{"num_hidden_layers": 15, "hidden_size": 320, "num_attention_heads": 5, "num_key_value_heads": 1, "head_dim": 64, "intermediate_size": 1280, "vocab_size": 2048, "hidden_act": "tanh_gelu", "norm": "layernorm", "norm_place": "pre", "norm_eps": 1e-05, "positions": "learned+rope", "rope_theta": 10000.0, "rope_fraction": 1.0, "qk_norm": false, "attn_scale": 0.125, "bias": "all", "tie_word_embeddings": true, "parallel_block": false, "init": "normal", "init_std_qkv": 0.0227, "init_std_o": 0.0227, "init_std_up": 0.0227, "init_std_down": 0.0227, "optimizer": "muon_variant", "learning_rate": 0.00732, "lr_mult_o": 4.0, "lr_mult_down": 2.0, "beta1": 0.95, "lr_head": 0.00861, "max_grad_norm": 1.0, "warmup_steps": 200, "schedule": "wsd", "decay_fraction": 0.924, "decay_shape": "linear", "final_lr_fraction": 0.0, "batch_tokens": [65536, 131072, 196608], "max_seq_len": 1024, "doc_mask": true, "train_tokens": 613900000, "max_steps": 4941, "dataset": "wikipedia_en"}
Each number is 500 + 40 x the weight over its row's rms, rounded and kept within 0 to 999. Layers, rows and columns count from 0. Numbers have three digits each. The size before them is the row's rms in percent of the matrix's.

# layer 7 MLP up, 1280x320, rms 0.142, rows 96-202, columns 192-255
103:492540504490525472532489463479506445500471468511488525494486495488519503488451518492430432457536525456519444480467447492557505540569538552567494550453510474534441438497510481589540506503573482
095:597453452565457553479411493499538427500490501527439467593495555539512552543450478463479538540505522491485474567421523532475492507560483439522496446499503473516551529489545475450464569521522470
095:458538469522472393492549505485536429550506571511452465524476502520487496495430561519454499525512490481528425536540502561471582442509502470556544523477553488474529558471461552506498449459524437
103:439452482454471504483526540547453504462498510467530448415508537538594523437517523523532532467509498499466527538455481488550469506460540513479423470470514545476547546515567471486458553506461509
106:430494533466461488520508477485497517548467510498518498485521498521379512529528518472516477479555459523531497525505493513492553489465500493482532478540491533511451515437550465483435500486482414
093:495521513540531479508440492500537527554499543440488501528483520528538499569424493536555451468495529516530504627586454527460456528503480504503466499440494472451506557434494508528470469470472562
096:454495473517476504480493521420503526502507528451467525504509464521527562484475477498479525556573437540496508490519485472504512473508498472498453448421444511463512536458496580540504485530466477
109:560552536542525446475506473460499509529505460559477549452479464532490485526487567483536476472477399504482465425454529541473518565558501452495453566510580503503488524435525521531487497462507432
105:502492522469453510510512506461457500499534463566604492462466464498572559475530510500470478606503495440463508602435454489532436443437501527428598507524554556481459494444466499516467450455501522
097:544526563555519467528488447449446506464520522534509515487505473456510535514473463456500454548554498483528406554495526522535497469443572434449541496450525593520523539558479502461483554518493506
078:423526513498453477544552435484421502389517497437405556534476478477465465528486511474439567419509547503525433494569488517531480551523503446526491457597514458500567494496525477529517456545452551
104:554477549473538510549497469500579501520550498493585434443472628517521496502517517508437512466490452456502456529548426556539396522423501533532601544525464509508512507485540565487433521516552469
107:529490446447453413478540511545517459420509488517472439517432532511493469544425429511479479507534510443502569493450552451495497475494506526492484507519526471577532472470445493537476517517535536
093:513471563471510489523535547490501476457453518456438477541546505631486570477454495439465452477497533494448440520496539479499510480476483490424525511443460462463481511536488510542484543516489489
104:447608526441446510542524491465497442497414479489585511507478453560576504447497497581528550517570406519532528479490514509506502505535465518523521509468492435477521530471509501518575504494512486
113:481509502589454558479550531489503474467478498548559463434527444593534454551490482499504482497484501485499451465539446497534524484535518495453525566514554430534496497487474529515513488409482515
107:459528491546505528540474605401466447484557487519527514524498544505490519528410494455485549503478440504544570499538532497488453537401480493442419500459493514508495512479435481540474464491476514
099:530543531530476439517553570510457468498535517493523511464488444458501499488412478483537430547550542495394446464488492466483531549508535506488585481497475438475487456507528497512569497506472419
101:417540488568546527536525548531480463508483554451498505518552541526557469497485476475537532444503510405487460445468463460485532506484585408538447487457476568490421555536479469526487497554521471
098:508555497589466527496483470458500510473531485526499462524497568491496537505473569540574524437540513472489479494446470448504489537498526469501495471438510500493515456543460474510563478479464529
101:482395432483495435473581531531480552583501520442553509532460488473505400531552579499517466475472564439493483510467437504552548470475479520584546508516463543544495503456488483466501507470485446
097:490539481487415434503504435499559492573495460499514426497455495493432487503563533592626487510474548486504522507483509513546490464518490501527450541487446571497500492508445547560533453480525427
101:532495510451562458461430413536518574552496527476481468549524538542444425495554538577546491461453547498562535494499531568509453457397532529485544486483486545576479405525481558503521460456417522
106:412496544494575461486498534456464560474566498463582440526517446489506635493531444511497545492540466512443551363503548492550533514586487459548523494397471499552527479475513498480492530477568434
087:493478489494479516589493550560543496430563451520520549502439510540577527491535470563462524427434504443491472407542461516416495447547486532533462507507579531510519551364497578501526500501533491
094:556494515566542507450508540553522473470429410541540529491490473571518489537521430472524494541488445511581424464474464498603507535497473480455452487510451498587507566498496567548472540443535479
088:462465477477424477536451455533490478471565489483522525454452534518531557436498500507535518511510549541553521435459471547535471478554497502507442465507525505577507566529410526561464557555524536
079:455472472560403456545481485492541467507444505577522481499414472551562425480517493427540554495514450417428433481497431531455521525511475475499484492456520559575577457464486483515452512485578485
103:498556428531493456530485547482441511547501461467518481444533503533459507428463506519427509495508427529541480479543491499533511459575506454458466433526500523508485458564424536552521489493433515
104:426414509446525524452531522560552574568493517505464521552475538417586447484478597551617530502506460469439489489496468537482454555489530532547498533447553545508522437478588550526552492419516489
100:441469504552388502443515566564506426448560553536482537391531449592495502526452561460508493530495469462522475474534577480473545518567536468513558532495415481484575510487467569429593477515512537
094:444526398544455506513462480440549497518506463451489514512504499509492533467506511503500523568544506504517546409492430503489547520493481499453464517492481387511546503463564496510497515474459455
100:545518435470461520526564505512443481568435515527491416493462508452528461476496498521548556512427477509498545534483512518503546505536536443516496438522537481478501534494503550529566546481531477
111:563503471573477427489455470577406525485574525481470523474551532464508584518578522502538463478554491540488469513498531509494478460480499479506543506454483523500537530390537514431565579520509419
101:481492546597571558607557507552509555503474470455545526475552489581539520428549457476469491471490440499471521545506543428551590468526519544459519530530499478482505444505369493518499540405536491
100:502535477487513478539476509512508489564503468475478558571445560496537473444474440454548510526558526522495538493521573433491500565451486513567437473498563477495510560499532451522470489540524516
094:539549478432477530469532489523512538528426468450545525504500497470536515426564501490484545425528414560540434502450464535477529451401550457489560492483540502428438552571558525527466500484505512
104:530523489556452509520513527469496446558548518508549559520546513508525507503521432544504491490604473517514514433450494452491546425494492552512504545472494529556534420500509505491540487526477519
102:454533533492422518548477499528516462498486493534479562515515418496526517498592500568581548495443450547487487555448524579435504504417571469497481503471522501493575527469484506492493589507468507
102:500493515519458477481539582457560550521497538501461490550472601541536547484521613518482425525427530574467502503517434558501505554485501470535457499501471493581528529555533552527467462473544519
115:530484480519498440511486621466469489472442472467511520450591366524499467516511487500542560641456516543501454509491503484504383512480530540505462440477519610444511458495520535565499574535524456
103:455479430479549499454527476514533537496510489410471525500527530567528542460470542508501508462564491513477501479470458525439429490540506573504501426464438437480518525476567447508488495550535454
100:564497572499480501522415489461513483579535437535478498475548634475499476506515496483478470443488508453530413523477507518480448549502477464454516503519433394519565454509516556407531509538460532
112:506474485445428499496515528533458512512491525511531517503490447483535464525511458517465502548552434565554506439526457509479510461565485496501465516474448503633479493494463469499529511515455571
105:509511565473514429534418490483501482558434475551461532522479458480448528482515460431467525504451536444567440469498502461460525503495577508550540581548528449541557551509480459481431509513523479
102:473573417509516538500541487560506541510445471456459521479487487500468530473493446551508464524534541520547449456501513506554524453475493489513496492476525434503518513439477524480514385529500504
106:516539476497550491554533491481495468528486486504393450539494497543480493464411450527483461476472501501489485482544537430452468479501512517511554513548533464447593604523466500537456568560551459
087:461464462475501499457396491482561486545485495499459493457507432555512497508521528408582492500504474581492512524565512554493519451548477484497609528530503530514541548536472524500461527491502469
104:468503472483500478474523406524463510477468480490488505489514526585498533574559529562465577486492486526466550416504469547479578496479531466376523544461481543565558577507569535496563484517476452
107:572572485460459475552535435561464421415459487398496520499515517537455494473556460450480509445504476458444511519470534531557452447406559497509460541539551507548558483558513463499495522577544485
096:481471411462431447550515502528491491496515539479447449477550483557497475419569495535567523498461459463490531479463524441434513461498486559435470487509463544489523528509456523491469468480469468
096:537539472531571456510498488500530521449509482437617542568446457497483525563465529439487439422514448542513529454529517565472591521496550515490533505506511509460404506536492531506530521533590491
105:455518462548523490403455541475513541451508486475461422484513469477543466525516530474401540558502512491437437499515462549496520464588441550476554533516514518448484509536501485423502394498516488
107:525442481591464567540455471522458486543542538502472511449468525481533492473497517550479457494424527573521536479491464528431494470463490449457498511574525454529496508546532448469481479492544474
098:504493493573514448479519471504533557411537498461444516504470501541438520491507502423530525479471537503541614428472537424506565505487475466468528497367555466453498545497514551511447578564504505
106:517514520525511500415424480567445566488507468487478454517466449450491427456533491434540518469460514495458511447534543552510514490487521546538434347440558470577452483508532481558489430501525446
110:527488504522476466486526474517492517506547511570518490554509529514500523488498490584517508450549479517509523514510502487517442535567480535445446510473517438496468533439433488506445486551534539
102:485498533520530476470449455527447525454465520515521496409527542537461504515455490567497494466544479509563435484465481534512496554469510471473378502531467513459517514552487513482542538490493458
098:524520504534483506447530491386439511544515386523454501492470504490501499422588487512506527475507508474559474542502443488525544548556542495500432429536482484489512521547454454511536443491448508
110:506464519493542482493527517559435542530520517538536483472431548461466522503454473475558500554497542577551540446451494522486502545480523564484455567443515472423488534470426531519567496550481486
098:548445496458521500476548507427456476485434481445499548623492559470527513492494451454531438526566456480485489524530526471537520498465487618489553541472470532499469443471504513520401542430474491
088:491534523438576501519514443501440460449440464517570498526482470520523518574505520463513507519586507493463451461408560556534415480526495516491525554476512452576576516445472535540503537482524469
104:491480524512557506446518534478485490552479454455584553496487492618518452479437456520459485480501403437529519518462469505568493447508482489489490520531534405495481451546438517516567482477510509
099:437496438510518472535519514493510486562524469460475536461475532485457464595439554470506511502430517454530532481443556480476551464500470515499525417470506473511459490569457459478489486476480513
098:511418539477462472484481483426481519472483562463536525464525477462477497482556519535440530475549443427508478471436505475477503507442495510513493534550542458600498565518515450482484462524493468
075:453492578495528524538502512443552554506493493487444445479567477573484529450500581525507575592573542423531509510505538444481553544477524489489459523542484401488507568505425473535486513479513506
103:506503497476463511534468497533462537514475484540459559491545407461484515548570470467549539518441492455575483463440474498561522506529516551466498501585494471542484473506482586528520476441507445
094:546537498494552438487510543522580507477532454487440427520466514493504513506436497528485493500429504522505525518499499478535445523534476540484491522477439436487503426492415528469493497509456533
093:451557496453514470517458513510580483534503436513513460525477512463419460510508490438500506443473571464505562512545526544479551603598443537534548490485530527497485458534489538441486567499532551
104:540471541418471418509449523501525502506517440460502497487532485572516489460515475483543537540528499478527499502506472507539507512528511535534533479487459501446514497443416514456493583541498490
113:548512500553457559555520522437531392535469507475510511496473481603507489475432500472417521518444416540475486447441483465536470476488484449470514488548536436521515450520488550526427523515518493
101:467454465449544492531468461493477419505386493448483440475487457488526530483524454472477424525460515521550519511467502495472552470457558523480541461480582484518513472485521437431526404520508469
101:504546489529492454464541514518468478517431517541484573539472450509527505457484467542455505482536469460538545554554453460504519516509451467397414457543515512513509487473500491523426492451530498
104:471520526452502454538558459441532496549496494465499518465525561468502516504492527488502488492461503471473483509476467505477481494484488517497540389437549467477446514551556457428507525490535511
099:505438547540466522465548496504556491546551494527517451447463486385437536514532511464500442460486547453528574454475536516511544475410487480556493540528536447476561471484480543532482606539539524
109:489514513478432504480468486570501531533521472513435514565500441504529518484444493518497483467539430530409444498476484456446513507515552460516457510473538478535499539539550524455527503476547492
094:590483508552481486509485487543551497451549523552509466525637509530509494494442477536555540520469508562506499538475492443577494458539477531509457511569527552425489529466497495495480518494401467
106:470553490550493502573520497514545518530494563530412475480498487449483492555514469537492534496485528474563482546558521486432455551506582482530482524496512590517450522483470532451478504500541550
097:432553410477504507451548478542482514502487491523462418462597432472470450532534602495518502431470544476454504486531458521543473496537561404447566485523514514495546509544527505416437573470416527
091:553538491472458450487536483440514466507450470500543489496433481590549517514577473434523488539583489471505530484554434498489480514481467542492527463484417510476533465489525519514512540472510465
107:499523423566536488507472493510496477467504457502527540559481456543546506449482490470487491496470427453408575501462459465522542571461563510486474519435497543537508551480462574469532533488514447
117:485472452515526542525488524537430474571479469496569481465472548465485485469523506484516438515544484481443502447554538499551484547563490511436522474541546464538627466453512504451559566492495497
080:480478454485464479519441449577526487415482514519451495516582589442504524534464538436472441500508480502500478542529537513505508495523491455582503402465487491488563552448486456492572529568542505
096:485454510603483466470512503527529468457476498530450513512463535492538505538510487495514490552548480415500537478442463549478517526568459475533516499419547511467505450519518486502457537539488569
117:504557468550519570477484525423516529499524486531528559524529509517549514472509472483481444476431492480466380538412524509483501627515520504460457493486550468484450510439475530499506570517541475
098:482502552564532431439532479442442437515455481527456513517499545506514425524494442504533518556478487556555518476503532439497474571520460458464500494504583441527508506474473482493550459514547523
101:495533416450494500496486527483463509496484488427475416488517492488437544487490522506557415549456481533500528510512515481494515477563507424525549476518488499526498504495458541517430474454546415
102:536542554545558535552555441530499494508469555470520456512461524483467532515516574536495538498439469511545459514505500556473473516507501439450528563463516483501471497460421514515535496497521535
109:611503524542410459574523508468415436496524476464478481507524538516525449528571486553471498538488471533462532544521510473488501516550537415523584489473506456506531487590510453526487493541525426
110:465496530483474493529462441480451530453540518409538494509514484443526532482531443521534534496526490480489438534539461547507494543439513506445464601449443478539530514470537513611493468484474502
104:458519519493483453479550460487595487556557496496545517467541406558448504499466596519561478527535500544485514548503491526529541455505516477510480529491498589450476508394518493498493463490505491
107:519449531510521571509454468542535548493488497464474511541541446487595552529466529478520504527439498552504439502493506451476475509450519489496471511502431509489572532515594464514484417483578436
107:560479479550513475445499489450458539488422488502521457541474460610488496515516504485490531445525485523511549466554545509505532505555469492463501502476534519525527458397475548447507528514463463
090:524515500502409482486521488481542532499451502520538478482526603409506555440441573504451493569482452464516487573465475548510471557478511574525436490503534429471585483492514487517546460496513503
090:584489510512564491491512472428455475568410489484485526551483490521469503482490546532544496570520521487533515564431470401490461501478451447515522429444484472463537513535561441452494527434455486
102:473476448545496587454481558537543514544510521483493523498491429554495492416572512482444520551465534481492511482508450515509509488567502523459522453496494577547536508469484554473491494533496478
106:506443465510521519449472509481439496463552555530499490552541546484506545467532494535442489514448484470519486457450488505473471523478461432441497373466461526497487484492462528500507413584448528
096:500543510424500473468543541496508551573583494502496554523447515497475566536488526558466510477579524501509517496629536508516526533530483464546513421518490536457501464535491458565512569467527469
103:501508519449452522561557516588481467569461518421569517438520438509561499495456471492447506429453488499432542565451447553522494469539603483447545486555516498519503513422533496498452510439481507
111:484481451446557503445512422467527511502510440407600467537475544477667526543514413548550445424446530535467500583441474493509562507467534501555541452522522528542486467513583502524536525522479578
110:534496524456397518493524487554502458558504579508544450503513517574494451480551540462553551497508459456489540492489542514520464527557493473492525520533485553470444475505512430449526548472552542
110:546449457431451518452436483509547476521536445465476531513539493521504458496568534560412490613497468498486448486558558554465541546444415525518557481509553483507576527476515475475474497492502583
106:470502495476503480518550444533521442444516510517505516477515514449443530449549483458524495439475517495457521468541535542493509498481512473573455509568547546551506482519470490458453461502486540
108:491528525474514465560457516486478475509521518545540506523486448508500484518565499548466488538518486520532558518479462499513521543553452465447515442534490517508519428529493506465539522551555518
105:500506471476464497550468513495535558500494456470452442544474547534462467473533444361499475471529550476484515486520525469583515510487536471525482446462548550586468454495570544576534467554443512
098:486467582474504504564550494514463512448520478512463483524534486448523481545474553565474489507503529524546468507475545545535508538468481567405447424482476527477546475477496477529508451504492543
107:530469515577394496562443517469530529475564528509534459501491599519508539505488488524577519473493480486489539490462522471532461457526475557513498524522431558491536417509459496505528475520483448
# layer 7 MLP down (transposed), 1280x320, rms 0.0752, rows 96-202, columns 192-255
101:508482473474467486518456540540506462498495580486546480610472517433452492592520526530525487538430453504417460457522520489504536506489538545514470475596483507514478501557470505529442433499420515
095:507491497505503544563568477479483488544458506503502416482481475554531501518513495458507561557429528517549492503503402571542510474445501498431482570502484489508444450506463448526523442497510511
096:509501460476523500520465479456499493483518432462599561544480561420479514544525517493528461522496400504467464518565525478558466533521473546476477462464512464446531504563460474543452471410531497
104:465418512513558538490502478534504556525562468535552473497509488495498514517486470444527469519499480501533499460516448520549461549472482545471435425366517451551459512475476471544507550517515445
101:559557500413553507383468456514509500429573480507452428495489475477552520488488532505505494466535508507533483522532489531533532495491480525514551538424504531509452449495471495551492499465539530
092:484487472499512532472504564506483495566496465466465474570551494616523490471566483485496525590495494496445434467532497491455568408452475469495468572497519536489531450562511495457480537553511503
097:514499485539519549505621476519459509544428511500488527535527503487565538523510539491484493523485583464562511531508518501578476487422489524478520508506565491458553479514499510493458547473507454
111:426489539451497509475465572512442484465437418510526401456511516536516500508559463546381491536523494518564526530497583512491523597515516553499509538516444457477454490529435500490504460495511495
107:474552506505393499491417523536474589482484509549466497452529515543491487537541498459412488503450539491543549515543477459493449521497430446496449504513565484488498546512525446491512447541481484
101:452458476454549464567488483576507559439564460457489508546522574481470408448461516513471517492472505503476532419541513527467479554599429586480475416449479516514517449503523507441478480453438475
095:526491476521528548499442491495509529580549570476516501466469492567461510403521498508594485546514493561440512478430533496544484613492566520488480501564488505562504450477455472470477497510520460
109:512521524502560476471511553508489434534470493523510473476519543496521493474560452567549520529582572472520500475527464502479496505467504509474505451479488459459558557542481608491494458450507514
110:464499516500544445469523500499500503454487421484421482547533528453513525468445540461529526530513511513529524454433559494509525508450530553500441588512486468466599500532471536554490532453483454
090:567492477513422516537445470492457514477482527517552475520444500505451482510534501502531539538514487478505476587586514428455531463481452529475480443490553486480515525435503512524465544454475545
074:534513510522570419518489448467450474552535548492519532480481513403551503572498478477449591524504506490544501487432515533542538421512406499526463493504475466549499458504550422472431500488494500
115:516494482559497556460519595446413462480436502517511520412452439535402496535438480527518533487498458480492512548480478489568543491477412548493524466479538546517471454542561464518476537510458503
109:571484522574490539478442509558523500480536541469485559488510462507511484459540557538576515498541528481524589590531513532630544517578450488525575469515507518430432512523500458515447439485503579
100:457430514531503538558513450500504557525531488402482534511449501496505473549549513505496543509502456494542508427433518462493494504475445557498534463472523514542480542517548518540452517411587472
105:470492501524464470502464538507481525472534529520504544498502530566482498526524512471387471501524502456459529502516482450504543548481514480490467585498385507540478537431468539431496485458545483
095:505509488523486451459491467554501430474508451513514488524510500476536503495486591465510533499491484496533471518469515474529483399524496523448539533566506508571473410459471562519545493440556555
098:514474475509509582508453350518535553512506434522553476499471557503483550485537491418534527535504407582446466568568486549547520523450466494454496491500473436510509486490481479520478462526581491
101:528529456412518530488529494488506504473496483449434485563531478471469479448442490526475517523506528492458456463536515497500473571492435481448546446497557453566502541515513505465460512529545532
101:570460450481494457485514614490461477447521445483439519486451469526458403527556516489463522493497540490505458566466443405520520494499554499485474395476545535567492472442423508506471553536510546
102:501537553521485563422545510539558481509492524461443521482444526480445474473492546472550478483579488554511439515491447524474512471504503585506513460518466521479535484499458459507562550514430428
085:563531514537506559439491568463509559523537605476443517584439497488515438450468528542525507519511541434473519491497528532494500469538535504525469463513483550544463525519456505506521491496465563
103:474523518477571526502544454479488501511480508495500537473504501477459514470560535465522513525476499575527507548441533507458522524440504530593521485505570470435442501482573489555508454518582555
086:536527526552481488512483529513553518471430455469438428517525509561441518544517505529479412520421501464470475531523447478437470522465517472513547453436556480498455552480502457499537491500537474
082:544555462507498531476470554482486452514524494501510501533502536510515533456506535480573529569487523545531462488531561460566503531512489513515541461428517493410484563459473495473568520467477518
112:553438529519557442500461413463472520524459440514493522504540439508530425563516522485485493490483446544439432414436492562501549585487537503501559403467487515487513508521528481505452481476476517
105:516511479472432443505449518485471576403446470511492509477495448541445517471486508488541536471532570513540450548524518483473511503476408523554470457478470495518513475494424482505454526490499542
102:454518530455565497514428482453470541666447469466565439495495551502530475498516517464514408428535493483515486533599478459452477497446519520520451538483471482502471511483528499531507450486528542
107:571477501518495515512568524553586462512559523489414577484445505520516511411440427545487551483480411624495515535500505580530519524523506458526503569486447491522521458484532495484510486488516458
100:518414505447518530508560442531406503507513534463470466494430504500507588496559538563463526539493526546543528507422479533474494537523562474459527481413467520473513514444425495443476517614555453
115:467445557481502473478488494428521446489447530504512448507458483500502567519532517456519512493436512579536519533569520452433483539477514509484542514457510500456491425532482503458484514560513493
081:479470477452546570496474494460537549379515504584471509401475535554539489493472484486479456500551560535501486585511524514501433510471434488556527427511480528451528574487562524518476473533494449
106:402510505541548497568485600586446410435528473557497500411491503410472527573490532530405491506472500500564563459521450475493480598431442435441576526470511601506566557511502569511471458448547526
084:492465486510505408506492483526507464485529500561452477426501520505521439552518527496582499480552549518548544506590555432480494491484497490442414467454462521622601460417435470492508530535474565
111:531520519506543540462471429525494505490485541544529494537496509519518545502468494492507542539544581459468451474522541439519432471472556561491550485483399479447447490546396494503468486466442444
100:503504461540643503498485534521485543494522444405468534510481609502488566527491555443435456517544451477496501499535431489473487465495449525557477474493519504521462472496592441528435492555473550
105:505559405473488433468464466540443514516494547524508564484541503461478515463541470524512553529440513567526435541552524492426531531513537444516424435548512538508502517504449507489521477525471495
117:520497471536450484486508453480430510511476533499450467398508425558442560486500513574463539559483481496466463474506515530469544449566498507548422515509442510500476516523418543571464479507518546
100:469494526545560509516604566498519496482427441525568516508527482429509525495496497479531566559415452470583482426447491441463460539434472481571518489472526547541446511517496479443569468506517522
099:490477492509510554498499548508456441472497407496527525533498506475504472490481481596521516606528486512431520472542511490571458452524493517493465501547484449473449504520503476569519577456543494
111:458505557501454502504486482542466468525487457464509465484491504474490501565519486477603555504478508537518494499498494498524451469461557463528583588522480446472475442519576495509492544505495421
105:464506449444504480447489440483465445464473488533451512470496529479499570490492559538452501528480529512463388588432535479540496503427495431498524462563466497452522534556452505483460451542500606
077:535463493555437485494511506483515485540564552504544454459473491532451403456479475488447482526529476505492521538521534475490526479490500515501577467568501491475573468535498491540380533486567434
106:463437485576431537463468537514545455480527524557529500505466535441521545558441426553539529503576478457478471508559502515494457445564392460512529507488487525491474474484448532556497513522542545
093:499487445498510485529500479532541509488531537485520464517498447418554481460564535515552454527554547502430437508492514484557566515511515482536476446497498514579508509521544478422575546488497491
104:576533517516560419514488535530565536542469410503545525531449484520550476422499466496570519517520492496498509549437496504439451539564471532544517472471584453418484441468460509496545462507513536
074:473489502475589455538597486470514548564512530463481522526524537544580429475486422495444535415548518486495505533521524399493490450477517582528455420515450513442416492456534510484452500398510504
094:497550516476485514500570450436577536417473509520513493479479543514527506572509534510476495449549516520509526499552532612553548486469471464539449541501492485494467519427484500469533517540463466
099:496447520473482514468467492519478522484501508483521514491551481524482547463527539596371469507554490504427550595441492529436509467498457480463473529550488502605540499430476451476490470425479532
104:462474488517471504536592516513522534494458476539538479499478561407439512501515475534505489470484499511531576496458475488441436553417448495481492566508463545458565486463458539530535551477527506
107:450538463547489491402532476427613419507528514503462514515595506463508572558519438444446537511488492468465463475482478530502567534440546526436504534519486521513522492498524549519472488538504524
099:555411456496465513492499439525461404519528451576522427500527493405536430507460500494537478497501576494576502514474456470496482533488471464504469475559515451482578452567483441507509507422505519
105:531492461497511557493523531443531484540497449478499500518534521517522475469518561511494508511505500515414539548453484516515491463488522459500501512470472513513463524463467405470507538475460496
109:551481476440537448562492411445486512548499430383436537486538513569473430568520441492482559502522484490559520438495527510458490510443531465506460564515527516511514507474477496505504492512511510
112:498486534478487487462509495470558563487559587523526500535538460448461568478503492552438496529492523460541471484468546509584491496465394504530531456486469486549553462512465445525538472534523491
095:536539510438461460474444474519586437509490439444486479528488506453439632470482505460496497524547510464542513490523543441485504522536505496545516499532483501524489519476504506471524539508431553
108:528518508511439551506500481504565473502489477500429443506505531516496508479536446496463573421542552489506391533511478590494512521531460487563571514456574559521590544455539499525496533564508438
101:466499475453455514510550492568544491452482490558511482458505442469486516488480551495447503555509540510452548499448479455483528463548473471452490526474435542490524501496514487497514420458560587
079:525499572546469527501542437515531592477448544539502489501482525421477439519475513464470568531487536564446552576490536466466544492516511474538502516479499448526491521557505522489537502446458525
103:485482499400482548528485569493517418517536526511455497572468475509465489461518485529465414481499520510479460492507496478409515503545537563494473530515451486498496514498514542501506485476541503
104:514470554424524490482430528458533505468478530460542559562516486571499533443488460510551562538501489480520536525536562460496505525465526503541498474503465548488529518519504583487506516485554568
098:501571476536491548477487435536565536538525438484466588515521545512464519383482498515550572428502501509542525509544506493448516506494437471515436446468450437441515418461562510542466462538512478
082:499489482587503501503411577518491476526515478505515473529441587493481380480455508511541511495443482399452543524514500600482529518508524452512498528472491531538495437431510543472540458466476488
092:506488488470466452485555499501513439493481571497454467481536558514548530452481505508471502474532526564471501525458502537545573529514495464412471530550521500556511519550581536465523522512550501
092:484443488519461548484447498509454424475532544533571497454571504475443524425486494509479511454549478488497486483546518513472496492492532479434545468550479545559570556463513406527538476527565540
099:554501540485495464508519476490535447473499497405535477543514516543501557471492521510452505560492490516511494498511414435503445483505486415438412517445553491480558565484474544498529490529488406
107:492428562510568545548579485522470461471500520452514519451549507469493454475426555473475513460609425555552474523454484580527474439504474412473548515547600542515497509499488425521453524467539420
107:494433574493492551557505444517447540436461476537480459517519466538455465542477449485471415556586459506525496502516518412449517521487479499561455513505466433546482501523473450490436500556522468
097:541510467473456583541558503484442509538499473456532485489516527479544558472487463505500612517516475557511420468495480481528464501517483526498444476518532590481524512552486555548445574488576469
083:537468499524438415497584480501487547511543536446531498476463502475498481511440535535484542480489465448509472528425471508584612527517507487601516533515532453469517512538564473480518522559445563
096:428435498458513528445442501512520550482544471485518482539486585501520464460457469498484479440472476523485490548532485519499468539468490440491538537483487483485491610434496565526540471528488556
097:460507557460555395448436566488487481432485427416495570503518460434490546554477509491458501498473475496497527517533502513423448539516491482482520478528457457545512475499525568501468544484571441
114:536512493510497484517467502510481536426440493502422489491499544499507521505528487575481533558499509493469576502516514447518472523514535487503472578425544500514557466499487569452510515483485404
099:496557537503529445504529480450487520506569567506534407522469533462485557519497468508530473513437508481473541519470408545491575457509489529473531554523531513511496499535437517494471434514504487
107:448547444516522575519436466431454496511460475503538539498416527478475466502512458494544499531527474522535532528509510495628483484440523479500532576538497463546463484581484463459579487492499551
086:497495544504535485523558554516523458482478534495462491413453544513495547557473456530388496492533522473472477428471474431551473493511504508473498490483443484544541515535434516515414495544454517
097:450518525516510542468523460514531492532527511442527527529472501456465509486530491546453470476513539563505516533454442533517577482408530502490535468453508434526477600514509473540469391546519533
109:430439436522467546506518530473500531538512547494575512453511558487484556508451522504503503488483536421522486521507534493506472496541450511478553450455522448646522541461473505528537470471519563
117:445451509563491553473491441567553521555496499515520531466483545457457495570475478479502554520535494526500531526490482472527552569468462496475421512443510484518519450428503481496552488522547513
090:465480466486558451549545482517458485433504492459488546485529473518486479503465435541504485504455499510526491491545408502520483465502525504460513634473495468478541482504571446546485436512540464
092:468556500510439529554505517504401507527529464465511472492567531457547448497563487542496497516475465442465508481494538511485458477464596494542515493490448542531490579494568502470509517478511462
114:447481433477557382432556423486496497505543486489457476544510500519449552482553510533505531467545530530515453551587465462544543496466545519491498473491533621532462523504501435510517488510531475
096:401524478488466520542459518539514516489508467553539496501486499448455522432558512472572541515420508531451514401487585527451560454509551569520477495495493491511565525555501517549503493429527504
099:513540469453536415513442476498438422440509454562491507536524501495546496522472397486464475466519507517470511439476464462432507462406455482504545553552469478496506527555446531498458577566500514
107:488437500495492513463569513521513431474578458510435464494515531442488498509465474502449518395499545502537496541501491557571500518506567528471516487553460555502589534501572439557529402514537483
107:546464412475545470517467564535470438466509489551569453452496532450508515534474459434456592484494468489496566528540521519494449542488446495439476490541549510471497529497490526483496512481534543
108:511476526512456471520480533570476495447464502503532482498476450472476461455475519559510487524471451500512548493565455573512489443554450461496472522500521420460571467470493529488581524447496548
103:525514500528427486505424460483455506506486466495538440522482524494523454514553449505535448483464450530484467524481489520518452466520498513493492487447530487560576422511508489498549572510472500
105:467501541498559452534493489568488444502545554471513487482521532500431457509532482556495481471478417544445551551536559451490455563496503510477510493558491567493465478444520476525513519517563476
111:507452499499520506498462501464509526528463507409442563507430501434496489534521563529528494551533526525461574500469516457512433428479556451461427569466431452530523549559544434518534497548514523
095:462491498402545423533543477466436456494503556464485471536421516481453502539504515417537500491511497516516463442496445501470618441578539536478543492469495527440525494549509476450482549506556534
099:497459418514415533509460541510539511404481449527475481512562552491441522508438490538518487504532526499452475477527506444495532599507537482525474473553519497435493482441498512446495485527512489
080:492523547480512572516502486527474502493547447523524492496556510560505525540537451521461537472408499540557485480449510509541462472492570542439505549549494461467533418520495452442462552527539579
105:481451485539534536613554516503512489491503595478522520509552517503517485506540534468514507466540448484506450588490515469511500500544499501553503449500461491559546460551485524485484505490514563
099:512529435478462577567636477496478545481511466492511543477434522442484515529538541487498574438496473455480507436469557567532521496494513432486571530462489572446496508449492471502495515577495497
100:486475500455542470482482454509489502523454468455426482508520534473513563522509538491458513495585520489502516469476534414481434552469492506495410534482506497553560495429440603474526485541533451
107:492472425468505461507532504471516500522469475431564529528513517484448509488555455457430470477517491501516543585526465508565440503536537526459515439461487469570473453466462583515546516529523442
111:536511484503616524502497569523555445491553436471498523453480452547358451486540441506477439493447539545502516428533543416479511436548488494529503496530562464492528544508520468484451469503528521
108:487489446479473514510493502561487522483505464461516540482517494519527480593473459544525553473487496503469449525465455499503529442455537501451424424525587530490572434512478548509556514554409534
103:545540472546524487551475462511466521533485478509523480542464560539535536487478522422527477514489511532503569532428459450600432545511497472507532471457493571476509535420555535502511562469440454
112:477518497450536534470614448410541548540462468474556517416440518510490419481462470474476448482385551484517490487501510501526457468518435533452489451513487544510512558517548511500424505584534514
110:462505513528580554496482518538482471532532534470552455521550449563511559536487490595444516385557527432579489533490425528498532453554500519505492583529441536438529500477495437474492555507511453
104:506531518509521463523485395463472494513476489546556495522454441449460501494563588516535594457523514469471527534474513535554521492568535508515555439475531458486444503461539537485501503416567468
104:510448539499538502470454514429478565488514451528546530494493499535552482465536531465554444545497486514587508503499486540558517428520454458447531536517461493457489497535550442447495440535518515